Each number is 50 + 12 x the weight over the matrix's rms, rounded and kept within 0 to 99. Layers, rows and columns count from 0.

# down: layer 20 MLP down (transposed), 704x256, rms 0.137, rows 360-394, columns 64-127
# gate: layer 20 MLP gate, 704x256, rms 0.138, rows 361-395, columns 64-127
# up: layer 20 MLP up, 704x256, rms 0.143, rows 361-395, columns 64-127
down360:59 33 50 33 40 51 60 41 45 49 36 39 34 38 42 50 35 30 40 51 53 52 48 29 53 44 62 57 32 58 47 57 38 53 59 45 48 36 40 37 53 46 33 28 52 51 57 52 52 38 54 34 48 68 37 37 44 49 44 45 65 67 35 39
gate361:36 38 45 52 45 30 63 47 42 35 63 42 65 64 38 38 48 50 60 28 60 61 34 48 42 30 30 65 34 67 51 36 49 46 37 38 57 41 56 39 48 48 41 45 49 54 44 62 53 51 40 66 41 55 57 60 41 38 56 61 54 59 55 43
up361:49 66 61 50 60 44 59 62 69 47 40 49 43 57 43 87 62 37 56 37 60 48 51 60 56 27 12 43 37 53 42 61 40 64 37 56 49 40 54 45 42 55 40 72 31 51 52 52 54 56 48 39 53 64 40 63 52 60 49 62 48 45 44 81
down361:45 64 64 24 42 50 50 72 47 42 49 58 67 55 48 63 53 62 50 46 64 63 50 43 40 50 17 70 66 48 47 58 46 72 52 56 49 45 51 59 59 54 36 55 43 49 69 56 41 62 26 56 51 72 46 61 34 30 71 62 30 57 54 46
gate362:52 68 53 53 66 60 44 46 37 44 42 57 28 44 43 46 43 51 54 24 31 59 57 54 55 41 59 55 46 47 49 41 29 51 50 42 48 46 50 28 35 52 29 68 48 46 48 34 41 37 61 73 55 54 66 40 64 47 75 37 55 50 36 38
up362:36 44 42 57 44 54 43 50 32 34 53 60 62 37 58 50 28 60 59 17 63 45 53 39 52 46 53 39 59 59 45 42 55 60 72 52 50 65 52 24 44 39 69 70 36 63 33 54 53 54 52 61 46 39 23 55 39 52 26 36 37 39 60 42
down362:59 44 49 61 42 44 55 57 58 45 50 56 53 19 54 52 69 54 65 58 27 52 45 34 39 61 43 54 29 58 53 51 36 52 65 54 53 50 58 65 48 56 59 48 54 63 74 40 59 61 41 57 43 58 61 52 65 57 41 37 33 35 51 46
gate363:54 56 50 40 43 47 45 65 42 47 37 48 67 64 57 51 57 58 54 33 35 71 26 48 52 57 67 55 50 60 21 52 35 40 37 50 61 26 48 49 56 74 43 30 30 33 66 52 32 29 44 59 42 69 48 30 74 38 44 51 43 62 83 62
up363:53 77 37 39 37 45 54 43 54 61 37 68 60 27 43 50 50 52 60 25 24 54 40 42 51 39 37 57 52 49 55 25 38 41 54 36 50 49 53 40 54 70 57 58 55 42 57 54 49 45 43 58 56 64 53 44 40 34 50 63 51 56 40 65
down363:60 62 51 49 55 42 60 70 67 40 36 32 53 65 69 45 43 47 59 22 58 51 43 62 29 52 35 73 44 57 63 60 52 47 58 53 41 60 49 49 51 37 49 59 50 50 50 57 51 59 29 63 55 48 38 60 69 42 45 38 50 48 53 45
gate364:55 37 59 50 62 36 69 54 60 54 23 66 36 51 36 53 46 45 48 36 62 57 41 69 65 42 51 58 56 32 49 42 62 37 62 59 67 51 63 54 58 54 47 36 50 60 32 50 42 56 67 50 50 31 72 47 52 27 52 23 50 37 46 38
up364:43 39 53 59 50 34 52 53 39 61 58 39 60 54 70 53 48 30 44 58 54 36 50 45 50 75 51 49 30 49 40 50 50 52 54 52 45 67 55 51 36 41 43 55 34 46 40 43 26 49 69 45 33 47 53 49 35 26 51 43 44 41 53 35
down364:37 36 53 48 49 70 33 44 47 22 71 55 54 58 43 47 42 59 38 61 52 48 41 45 37 67 36 40 60 60 52 60 57 54 43 56 23 40 61 50 48 52 48 58 49 23 30 63 57 39 53 48 35 20 52 45 46 57 33 36 60 53 69 29
gate365:38 65 69 45 61 42 57 50 30 49 44 37 40 43 40 34 65 40 38 50 72 49 45 42 50 61 62 39 43 41 34 51 85 48 60 63 67 28 45 58 36 69 46 56 55 55 54 18 45 47 44 51 50 45 44 65 46 47 36 51 60 46 50 56
up365:61 44 42 43 44 61 53 65 66 51 33 39 53 42 45 56 29 48 43 59 41 47 52 69 60 67 36 50 61 21 41 47 58 37 32 77 33 33 44 54 57 35 72 44 60 28 69 36 56 54 59 46 65 59 87 51 48 48 70 48 38 44 43 20
down365:65 63 65 45 41 42 28 57 44 48 41 37 46 53 43 39 55 42 53 55 35 42 47 70 50 29 37 30 62 49 43 63 34 26 34 54 35 45 55 54 40 54 52 59 43 44 75 55 46 75 48 62 57 55 56 56 52 58 44 42 54 44 48 48
gate366:57 60 66 57 84 53 70 41 35 54 51 30 36 59 56 42 48 57 53 60 49 72 57 49 51 43 61 49 45 47 52 82 57 58 46 62 55 40 54 28 45 25 39 40 52 40 57 19 40 56 45 52 40 40 38 66 47 43 59 46 67 59 59 52
up366:27 56 40 32 49 61 30 51 53 62 50 77 47 28 36 32 61 49 41 53 44 44 50 60 39 41 69 72 35 21 56 42 26 65 32 71 35 41 54 67 46 46 51 42 57 28 67 52 42 44 33 54 63 33 41 46 40 63 72 72 46 36 64 68
down366:41 52 45 50 47 68 57 41 49 56 33 60 59 57 40 67 58 36 47 52 62 52 32 55 50 49 56 56 76 64 31 35 38 56 39 60 38 42 38 52 58 50 73 42 51 61 51 64 41 41 49 70 48 24 38 32 50 43 39 70 50 48 36 77
gate367:53 40 34 62 47 51 46 57 54 78 68 56 44 71 33 65 65 55 48 54 43 39 50 50 42 51 52 71 53 44 29 60 51 55 53 65 39 48 59 23 53 48 71 48 37 58 54 46 54 41 23 52 58 78 48 49 59 49 54 47 71 33 39 42
up367:44 66 47 53 42 47 63 64 35 64 37 48 52 57 48 45 63 46 56 52 40 49 49 75 38 78 49 40 42 55 59 71 63 40 68 45 50 62 42 29 52 54 58 67 56 39 63 45 62 57 41 47 57 51 55 38 45 42 36 56 61 35 50 54
down367:47 46 53 25 68 51 59 44 38 60 52 48 66 44 38 61 30 63 53 67 62 53 72 53 65 58 41 58 47 50 59 40 42 53 50 39 27 61 59 39 58 63 41 45 72 62 42 37 47 46 38 42 64 57 54 35 49 32 57 38 35 75 62 70
gate368:42 56 40 41 41 52 54 49 47 53 61 59 36 58 42 57 68 32 36 55 39 48 66 22 56 35 61 39 26 65 51 37 57 41 42 50 46 31 43 45 60 44 58 45 48 17 64 53 46 40 56 69 43 52 33 28 62 61 69 70 25 40 57 58
up368:67 36 40 47 81 69 80 44 26 68 58 25 25 39 63 59 33 56 34 59 27 60 40 37 50 48 45 57 32 46 28 44 65 39 43 44 41 54 76 59 55 23 53 71 63 57 39 51 57 62 51 62 65 49 42 50 60 53 61 40 30 31 68 48
down368:66 59 75 54 52 52 53 59 67 57 44 51 35 44 45 32 61 64 66 69 74 38 40 58 53 41 54 28 59 46 58 40 46 55 46 45 40 80 52 39 53 61 57 68 66 43 48 40 61 57 31 52 47 69 62 50 42 56 54 61 35 56 48 59
gate369:78 55 42 48 61 62 53 56 42 46 28 43 66 62 36 43 42 59 60 26 48 60 44 58 61 53 53 42 52 44 60 53 57 62 57 51 44 25 51 50 20 38 30 75 75 47 38 58 33 45 53 56 54 45 46 40 70 62 69 54 25 44 45 63
up369:50 42 46 59 49 68 37 53 44 58 33 79 32 43 51 72 42 38 53 74 66 60 54 44 63 70 52 39 62 43 60 60 57 59 81 18 62 71 51 46 41 47 59 41 49 48 35 60 35 53 28 40 40 56 57 63 36 43 39 57 59 40 54 43
down369:30 65 48 57 46 54 58 57 22 45 50 43 40 50 38 51 34 48 73 67 62 50 37 54 35 61 59 45 35 47 17 47 26 36 58 46 42 58 54 56 53 58 63 52 17 42 43 58 43 66 48 50 43 36 51 41 31 41 18 20 51 59 36 57
gate370:40 74 41 58 63 31 44 43 74 44 56 36 30 58 30 56 52 53 38 62 54 46 50 48 39 63 40 55 30 72 49 47 59 44 59 59 53 26 48 54 56 25 51 60 75 26 53 62 45 58 50 52 58 43 50 57 67 48 61 51 48 43 30 58
up370:45 33 45 42 39 71 34 62 58 43 51 50 44 30 31 36 59 62 69 65 35 60 58 39 63 47 62 47 54 63 57 45 31 42 53 52 63 53 69 57 58 52 59 57 39 68 68 52 66 50 68 46 62 37 43 27 36 57 47 63 39 40 37 52
down370:42 59 48 40 65 50 64 37 36 50 42 48 51 35 70 60 45 51 65 41 35 56 47 26 55 53 62 52 44 81 48 62 49 28 47 58 42 65 48 37 68 57 59 39 40 40 37 61 41 60 40 34 61 29 41 63 39 65 53 62 59 71 70 43
gate371:65 60 72 58 47 39 37 60 60 28 47 41 59 47 52 40 49 63 42 50 60 33 68 62 53 44 57 57 64 54 65 54 32 44 29 35 50 54 48 44 26 44 46 34 48 45 51 60 52 48 54 60 49 75 59 71 47 61 61 62 50 48 46 50
up371:63 44 52 41 60 55 54 31 58 56 36 56 58 40 67 43 27 46 35 58 57 51 50 76 52 46 47 67 65 40 40 35 46 35 61 41 62 44 50 37 58 47 47 66 35 56 57 69 46 38 35 44 35 34 43 56 44 69 54 44 51 32 50 55
down371:61 50 45 49 44 38 56 37 54 70 44 66 38 38 42 45 39 50 37 35 63 36 71 65 47 40 28 53 50 23 59 62 63 66 60 46 39 48 62 48 45 35 33 26 52 76 57 41 47 64 44 29 60 53 58 56 48 57 29 50 29 52 44 52
gate372:36 49 59 55 40 30 64 52 45 55 19 35 55 45 59 71 54 65 54 47 73 75 52 37 32 47 37 55 42 34 65 51 48 74 51 52 47 83 41 53 60 39 39 37 66 60 69 40 38 62 33 50 45 50 50 51 37 61 57 79 60 60 50 25
up372:58 59 35 41 77 59 65 72 77 69 57 15 74 31 55 69 35 57 53 53 45 39 54 74 52 52 39 54 57 47 49 39 69 68 48 66 67 56 46 42 57 68 19 35 34 41 57 42 48 34 42 37 49 70 70 53 58 46 35 50 51 56 51 61
down372:65 26 57 49 52 41 64 60 27 57 53 61 59 57 26 46 42 38 48 50 60 41 27 44 49 56 48 56 65 43 64 55 76 50 56 45 43 46 37 58 34 84 53 55 44 41 53 67 54 62 43 66 65 59 34 51 38 23 44 47 35 27 25 56
gate373:66 44 43 52 46 37 43 24 54 50 33 52 46 70 55 47 54 44 64 32 45 53 69 45 50 43 50 46 44 35 55 40 52 50 31 43 52 37 40 60 44 40 37 32 61 47 48 50 37 59 40 46 61 54 43 55 37 44 48 55 36 47 39 56
up373:51 35 67 36 55 39 60 43 70 64 43 58 52 48 48 50 34 71 67 52 41 40 44 59 36 44 58 44 44 35 75 37 54 53 33 45 52 35 29 51 39 45 52 45 61 58 58 62 44 44 45 47 63 57 54 47 52 52 44 34 57 48 57 33
down373:76 47 49 59 43 40 63 40 57 58 63 60 41 37 31 45 46 44 32 51 57 38 64 63 67 53 54 52 36 56 33 54 53 53 48 45 57 54 46 24 33 56 51 56 53 33 40 64 61 57 36 50 72 64 46 33 58 36 49 60 40 53 60 71
gate374:68 59 46 56 47 55 51 49 58 44 63 62 58 29 33 66 42 64 57 52 42 57 39 53 37 41 32 30 35 69 32 56 55 44 49 36 37 49 59 60 54 58 55 51 34 50 25 57 64 37 32 46 51 62 76 51 92 51 54 43 60 30 51 36
up374:53 41 47 55 63 53 47 47 62 27 48 35 49 47 33 61 35 51 50 44 58 53 39 63 76 22 76 41 38 53 58 32 59 63 71 75 85 37 44 58 44 50 55 54 57 48 47 59 52 19 37 49 43 52 64 58 52 44 38 65 47 63 50 71
down374:46 43 41 54 34 62 40 53 65 62 28 69 48 57 45 29 75 64 44 46 37 67 58 60 49 38 47 39 37 51 35 54 69 45 56 58 30 56 58 34 72 51 69 63 45 37 77 38 45 38 26 30 43 50 42 61 35 58 61 33 39 33 74 29
gate375:43 42 44 70 53 45 49 42 45 35 55 44 47 68 33 56 40 48 20 39 31 52 49 56 61 56 60 52 52 57 56 38 29 44 51 68 35 46 48 41 37 33 36 45 48 50 45 64 40 30 51 43 48 57 29 69 56 55 67 47 54 53 26 50
up375:30 48 46 36 29 55 24 27 60 56 53 75 21 48 57 66 53 47 32 47 43 50 51 49 30 27 66 71 48 53 50 49 38 43 48 47 36 39 44 47 29 47 51 45 53 44 35 39 33 75 43 56 54 61 70 49 26 37 41 46 57 72 29 56
down375:52 41 49 57 40 69 50 42 60 52 28 51 32 24 42 60 35 40 36 32 50 48 33 60 65 55 41 49 65 44 53 50 54 47 53 50 58 44 63 60 60 43 50 66 52 50 49 50 47 73 59 44 45 41 61 22 57 61 55 51 48 51 48 75
gate376:64 53 42 53 61 31 40 51 48 54 38 81 55 56 29 53 67 61 37 47 44 34 52 52 54 45 37 39 62 49 61 53 45 26 36 50 52 41 56 39 61 58 52 66 60 56 60 51 36 37 42 44 49 58 61 46 44 66 39 31 58 49 44 48
up376:50 50 40 49 37 59 28 44 46 65 68 28 67 55 56 68 43 61 43 54 58 68 56 45 46 40 54 57 42 50 49 55 48 54 62 42 35 50 38 59 45 31 60 58 43 31 56 35 33 57 37 51 32 68 63 42 28 76 42 63 45 63 54 57
down376:46 52 39 58 61 41 55 52 56 25 52 48 60 50 45 54 53 53 40 28 57 46 38 57 27 50 43 43 74 45 41 42 42 35 49 37 48 60 41 66 51 35 52 67 40 46 41 46 33 45 64 51 38 65 52 38 76 46 59 43 69 53 28 63
gate377:60 43 51 55 55 61 73 48 39 48 41 52 31 50 55 75 64 65 42 50 36 53 39 60 51 56 30 63 63 69 45 45 25 50 63 49 63 38 40 44 47 23 29 53 42 66 71 50 38 72 37 52 67 50 60 34 61 44 54 44 77 54 51 44
up377:77 53 43 65 69 50 63 52 30 45 63 69 41 34 40 54 56 24 38 53 48 48 58 59 67 45 37 60 48 79 58 52 46 62 36 53 32 45 33 40 63 51 54 76 51 59 47 27 48 58 58 52 42 46 36 31 56 34 34 27 68 51 56 38
down377:49 35 54 53 54 49 66 56 49 43 46 32 53 40 50 36 66 42 47 51 57 41 47 81 53 58 56 49 42 58 48 43 44 47 40 43 46 42 59 44 63 49 53 34 48 44 44 39 62 62 39 33 41 50 57 53 50 37 61 32 39 36 52 27
gate378:38 70 73 62 62 45 75 52 44 53 60 43 47 42 30 44 44 63 52 60 36 49 27 39 49 38 41 38 47 58 49 43 53 41 48 58 49 47 31 67 56 53 52 54 52 50 53 34 48 47 57 64 51 43 65 39 39 29 67 50 52 60 50 54
up378:36 44 41 45 35 53 28 49 37 49 56 66 46 51 61 38 52 35 60 49 39 35 50 66 39 30 53 57 49 45 50 41 49 61 25 47 33 40 75 52 51 63 47 52 56 46 29 66 38 43 49 46 61 40 57 38 36 58 66 56 25 65 37 46
down378:35 50 42 27 68 51 45 47 30 43 29 54 82 41 67 43 63 54 66 57 52 51 59 40 54 54 65 60 67 51 27 69 45 47 64 39 54 39 43 54 72 42 39 56 52 47 31 59 53 27 68 51 67 48 52 53 45 49 37 59 39 52 53 54
gate379:31 50 70 72 50 45 36 44 47 64 36 56 68 62 37 66 52 72 43 31 49 54 46 33 46 46 53 63 39 40 48 43 34 56 44 49 59 26 63 51 71 76 49 41 55 79 45 67 65 32 38 62 43 57 39 37 58 51 52 50 45 50 69 60
up379:66 61 57 52 48 50 47 65 22 30 73 51 47 78 55 28 55 41 66 55 65 58 28 57 54 44 63 24 51 53 48 41 57 64 72 62 59 62 65 69 33 36 52 45 42 63 33 31 28 47 51 59 54 21 42 44 70 53 52 36 44 36 39 70
down379:48 83 54 53 54 42 43 53 54 54 53 46 33 32 55 42 52 21 37 63 47 44 44 66 56 62 43 48 60 51 69 50 29 37 29 61 66 53 28 60 34 56 70 68 43 50 46 67 61 63 33 58 31 25 49 47 51 39 55 66 39 40 47 64
gate380:41 55 63 43 49 57 28 45 47 45 38 39 33 61 20 38 49 64 58 41 60 47 30 45 58 51 42 42 49 54 42 61 30 46 52 49 59 65 48 54 39 59 59 24 62 37 76 69 50 28 48 36 62 61 72 51 59 58 55 55 52 42 59 22
up380:50 34 44 57 47 53 69 32 26 35 52 32 29 51 46 42 30 42 49 60 49 61 64 47 56 45 24 36 55 39 66 60 61 41 39 53 63 28 33 42 49 58 41 57 35 37 45 52 61 47 60 63 42 65 42 48 79 46 49 47 38 54 49 63
down380:37 45 48 51 60 67 61 60 51 50 61 37 68 61 36 54 59 75 51 46 48 35 39 65 54 73 51 40 40 48 50 34 53 48 39 48 64 55 41 38 36 64 49 65 48 52 45 44 44 65 42 69 70 41 50 46 64 31 49 52 64 78 35 67
gate381:72 50 61 75 58 56 51 48 56 66 59 51 33 46 45 67 61 44 43 54 36 43 42 68 40 29 60 57 45 35 66 59 69 58 31 30 53 36 46 48 64 51 59 61 50 44 35 56 53 45 50 25 36 69 49 46 28 27 74 78 57 47 38 54
up381:55 46 53 56 51 55 46 37 43 29 51 46 66 49 60 51 40 53 42 53 33 46 43 43 42 54 39 37 51 51 45 47 43 64 55 61 49 63 57 38 57 44 63 51 48 30 59 80 41 44 34 50 55 60 49 49 23 46 47 48 34 82 69 47
down381:53 60 56 31 47 18 54 36 52 37 32 61 57 54 38 54 63 41 51 40 48 52 61 47 64 49 69 67 32 84 36 58 48 55 24 53 74 69 36 58 38 48 58 48 34 68 55 44 35 61 56 69 54 68 68 57 56 69 55 27 58 46 49 67
gate382:62 45 64 62 59 42 63 43 60 63 43 55 59 40 50 53 47 60 43 43 49 39 37 79 38 53 54 42 56 47 25 41 46 28 50 45 52 54 44 56 48 50 39 65 48 35 57 57 48 24 50 60 41 33 43 51 58 34 39 32 60 68 52 72
up382:58 60 47 36 52 51 58 54 36 50 57 46 56 50 25 52 47 55 61 57 54 60 46 49 74 44 44 59 54 65 52 64 49 30 34 53 41 67 56 44 46 47 56 46 42 25 39 44 46 40 43 67 65 36 56 68 47 47 51 29 48 33 48 36
down382:57 27 33 49 51 48 68 45 60 35 55 47 74 40 77 57 55 50 62 57 56 52 66 21 54 58 58 53 34 35 47 59 42 84 69 60 50 45 48 43 46 40 53 46 29 40 71 57 65 70 76 35 63 37 24 26 51 49 52 50 41 36 58 57
gate383:51 58 45 34 41 69 58 35 36 45 41 33 44 57 51 70 53 51 26 52 39 43 25 57 51 50 34 55 60 53 59 51 69 42 49 55 74 57 43 32 57 62 62 55 49 63 62 47 45 61 31 70 71 55 27 68 70 66 50 63 62 56 55 57
up383:42 63 53 52 58 55 50 69 72 56 58 46 44 59 43 75 40 50 49 26 32 47 53 26 34 64 48 57 20 62 66 53 33 61 32 58 42 35 42 50 73 50 70 68 41 56 46 59 29 74 30 66 49 39 53 42 49 47 57 62 55 36 41 64
down383:62 61 44 53 55 42 26 47 38 65 62 57 53 39 59 47 39 40 51 56 36 63 22 59 51 37 54 47 46 41 36 41 55 74 57 55 36 34 41 40 56 50 56 37 37 70 79 55 41 56 48 34 34 47 44 54 62 63 70 55 64 52 49 33
gate384:37 45 69 31 61 52 49 59 67 31 62 61 37 47 57 53 49 50 27 36 77 56 55 33 52 48 34 62 40 52 61 67 47 47 57 57 65 44 42 35 43 26 68 52 55 63 38 44 30 42 47 47 44 45 40 49 46 65 50 40 44 65 40 45
up384:27 49 59 57 52 65 51 51 50 44 18 48 46 68 71 44 44 58 35 70 41 51 59 45 60 43 29 50 34 51 61 47 46 39 53 47 48 56 72 55 65 55 59 62 54 64 47 42 71 58 56 32 23 40 65 65 60 50 58 68 47 68 36 46
down384:53 48 54 54 31 51 40 51 29 46 52 56 43 82 38 52 75 57 37 38 49 25 56 49 33 39 29 52 39 57 43 46 45 41 53 46 52 76 56 17 43 23 54 66 70 70 52 48 61 38 60 60 44 49 43 47 47 40 47 58 62 37 58 49
gate385:45 33 29 41 73 51 48 43 38 46 61 54 59 49 42 57 52 48 51 38 52 49 40 60 67 41 58 47 58 51 46 31 72 35 47 57 57 42 67 39 78 54 55 59 54 61 49 43 37 26 57 50 44 60 25 53 50 63 44 35 66 44 31 44
up385:48 45 64 48 25 37 47 30 69 57 43 22 33 52 53 53 65 40 76 53 38 52 46 57 53 51 41 54 54 39 45 70 65 79 64 77 37 52 51 32 67 48 33 45 56 61 57 54 48 38 42 38 71 51 56 64 26 61 41 65 63 37 67 33
down385:45 59 42 50 40 41 50 38 47 59 60 37 63 67 24 57 31 46 46 45 56 45 43 46 51 61 29 25 54 47 68 75 49 51 20 49 54 17 50 44 23 46 42 37 43 67 48 29 67 56 49 68 34 56 42 39 39 46 62 68 58 42 71 40
gate386:58 57 47 59 47 53 56 45 43 46 53 32 40 44 37 53 72 58 46 58 44 63 64 42 79 63 47 45 28 64 56 53 45 55 39 51 47 55 45 49 56 47 50 37 57 63 52 58 33 71 56 42 21 62 41 49 50 54 49 45 64 63 27 80
up386:29 57 56 60 58 26 54 44 46 80 58 52 45 55 47 40 26 33 48 40 48 59 53 49 59 55 48 49 55 43 33 56 66 34 26 73 69 66 61 71 50 45 45 48 67 52 48 54 49 33 70 73 24 55 56 58 38 79 37 76 39 38 53 68
down386:47 51 60 27 69 61 54 56 55 32 58 51 46 51 56 44 51 50 50 55 44 42 61 45 51 41 56 63 38 38 57 55 43 39 55 43 23 33 45 31 52 44 28 54 40 39 66 54 50 40 52 57 68 33 57 32 43 32 46 32 52 38 45 69
gate387:45 66 64 53 44 42 70 65 51 64 37 47 59 34 36 35 49 67 48 46 47 50 51 38 66 56 43 44 50 22 56 42 64 44 67 32 50 41 31 59 56 52 24 42 38 41 28 46 45 50 38 55 60 46 84 56 78 81 58 63 24 50 41 62
up387:71 60 57 52 34 27 72 61 24 60 42 23 65 64 37 43 54 57 57 48 51 46 39 46 53 50 57 38 51 54 55 39 59 68 47 49 65 45 56 69 40 50 52 57 67 65 42 64 39 43 46 58 48 22 46 65 46 61 69 60 56 44 59 46
down387:42 59 44 61 55 57 42 52 57 68 48 51 32 30 47 73 54 40 48 35 47 70 17 76 45 39 37 43 52 44 38 46 52 77 65 40 46 35 59 38 55 33 45 44 51 62 63 39 43 40 62 67 53 80 60 53 42 34 49 59 65 62 35 51
gate388:57 45 46 46 62 36 67 51 51 31 51 32 37 51 71 61 32 66 44 46 51 39 51 32 51 54 55 53 44 47 67 45 64 46 62 52 43 21 52 42 38 51 53 69 48 54 52 36 33 65 53 46 65 42 25 56 49 66 32 55 52 59 48 50
up388:57 51 65 44 42 76 61 50 48 38 50 35 70 69 46 17 76 43 46 60 34 74 38 54 54 48 38 54 58 46 59 70 56 44 46 33 54 44 55 29 61 34 33 21 35 40 37 42 58 51 47 55 50 49 70 52 34 40 51 53 62 64 54 56
down388:48 40 54 55 48 34 60 55 56 35 59 58 58 31 46 58 23 61 52 32 51 43 53 57 63 35 38 61 42 44 40 53 59 60 66 59 60 57 46 50 51 45 45 67 33 47 45 48 56 54 49 42 53 57 42 30 53 44 51 48 33 46 44 39
gate389:57 47 54 44 41 42 71 54 49 49 41 49 47 68 46 51 57 60 54 51 59 41 43 45 55 54 43 43 58 50 56 49 54 51 20 56 50 67 46 46 44 58 51 65 43 50 44 55 76 32 38 37 46 48 32 41 66 63 54 47 36 60 49 53
up389:53 46 61 53 50 56 45 52 30 48 57 29 58 28 36 62 58 28 52 52 34 67 56 49 40 41 24 49 34 54 65 49 58 44 53 41 59 51 49 75 55 43 50 45 26 49 69 35 54 56 62 64 53 47 52 40 41 67 58 57 56 41 47 34
down389:15 50 46 49 20 48 59 51 46 59 40 37 42 56 35 34 71 31 45 50 54 49 43 66 67 56 48 49 47 28 45 54 42 50 56 78 33 29 67 35 51 70 33 55 61 48 66 44 76 41 30 58 44 69 60 35 54 48 53 47 38 65 42 47
gate390:26 44 68 25 52 46 63 71 67 49 56 34 60 69 30 65 72 75 43 42 66 24 32 64 45 40 54 48 69 71 45 45 61 27 61 46 64 58 59 53 65 37 43 41 48 41 62 54 49 46 28 65 33 41 31 54 40 56 68 48 77 51 69 25
up390:34 33 49 52 62 69 56 21 35 65 42 57 68 45 68 43 49 68 28 60 44 70 71 49 63 61 45 45 71 32 38 53 38 42 55 41 43 76 51 11 43 38 49 66 62 42 27 42 38 65 68 43 58 46 41 45 58 42 52 59 56 56 72 67
down390:32 57 46 56 36 68 45 48 35 62 30 52 22 50 59 33 51 56 28 53 18 44 54 51 56 48 55 63 50 71 53 31 49 51 56 19 50 59 69 47 45 51 46 51 63 40 73 34 67 41 57 60 51 53 65 64 52 55 22 51 44 72 33 52
gate391:24 31 52 47 62 40 36 60 42 33 75 21 52 39 33 41 36 41 42 53 50 44 41 54 55 64 59 43 29 71 52 67 66 59 53 54 40 46 68 47 54 48 50 70 32 72 55 41 49 50 33 43 59 52 53 85 52 37 69 44 55 38 31 63
up391:45 62 55 50 37 30 45 60 44 38 60 70 63 50 47 52 36 38 47 62 64 48 46 31 56 52 48 50 67 50 44 74 39 68 59 42 35 50 78 48 30 83 44 54 37 55 61 54 50 54 68 55 35 33 58 32 41 54 48 34 36 44 68 63
down391:54 41 47 45 48 54 44 56 31 60 34 50 43 37 40 49 60 45 44 45 42 51 54 64 54 19 47 50 44 46 58 65 83 57 51 61 56 59 62 37 46 50 71 55 59 57 38 63 65 40 39 44 48 49 47 43 38 26 54 60 44 36 63 50
gate392:58 67 53 50 72 35 59 43 48 33 63 49 45 73 47 64 32 64 27 64 32 71 70 49 63 61 38 37 42 40 54 66 49 48 49 52 78 53 49 43 47 33 26 45 41 43 48 58 45 27 44 52 74 66 42 55 67 51 45 54 42 39 54 56
up392:55 63 53 54 50 32 54 51 61 38 40 32 40 39 56 46 42 61 58 44 59 59 37 51 34 43 65 38 38 42 67 53 57 81 54 73 32 55 50 62 50 43 44 37 63 55 42 61 59 35 52 48 35 57 36 43 56 52 64 10 44 56 42 39
down392:57 37 39 48 63 71 30 49 79 56 48 47 37 62 55 64 34 55 63 44 61 63 47 41 53 43 78 53 56 54 56 57 49 47 53 50 32 48 64 74 46 29 48 73 59 64 36 66 33 38 64 70 45 66 44 41 64 50 41 45 39 70 65 57
gate393:64 55 44 57 77 54 61 61 69 51 58 52 40 44 71 68 72 46 38 29 35 59 43 64 43 57 35 61 46 64 49 59 34 54 51 54 29 52 46 40 24 24 62 68 32 40 86 68 45 41 49 46 57 80 46 48 48 59 44 65 48 40 40 51
up393:29 49 38 50 32 46 57 54 48 59 26 54 41 49 51 34 61 59 45 45 59 51 54 57 67 39 58 78 58 42 50 53 72 53 44 43 66 46 42 64 37 58 45 44 29 68 21 53 41 58 54 52 46 62 49 65 35 51 63 33 51 43 42 44
down393:66 70 48 41 81 40 47 50 27 24 45 32 45 62 39 32 45 51 38 61 45 49 50 64 46 54 40 57 46 57 31 47 62 47 63 35 69 38 51 23 35 48 45 68 46 64 58 50 35 55 39 61 43 90 44 45 44 53 40 45 50 64 42 75
gate394:54 58 40 53 44 33 48 48 45 46 52 58 40 58 61 39 47 53 28 55 52 50 71 70 60 55 50 55 36 56 62 55 45 42 49 42 30 47 74 41 59 51 53 37 43 62 38 36 64 43 34 52 51 42 36 70 69 37 36 52 55 62 51 66
up394:47 48 35 71 30 69 37 61 66 57 54 56 55 36 66 72 62 36 67 82 35 47 52 53 44 51 50 77 48 58 60 53 35 48 55 63 53 50 41 51 42 48 67 52 54 50 50 44 43 52 44 56 54 49 68 43 39 50 75 57 45 34 43 50
down394:55 46 38 56 53 33 38 50 42 60 41 39 55 43 45 44 44 60 47 37 67 75 30 41 56 67 49 59 56 44 41 68 62 63 58 64 41 83 35 56 57 63 62 43 49 40 66 58 41 57 47 52 60 54 48 43 38 58 25 68 41 44 57 55
gate395:62 40 37 43 62 38 68 45 73 33 63 47 57 62 49 48 43 57 31 59 52 08 55 52 55 50 56 49 66 50 41 46 72 36 46 37 56 45 60 49 56 54 34 62 38 49 60 45 47 45 56 50 59 62 33 44 57 65 40 32 60 59 35 57
up395:53 81 47 63 69 62 48 51 25 48 31 46 56 31 44 47 83 60 29 43 62 43 52 22 42 54 60 53 47 43 36 20 48 46 56 60 41 18 59 69 64 58 55 71 65 56 45 49 51 59 35 61 43 21 68 46 42 68 57 71 59 29 43 55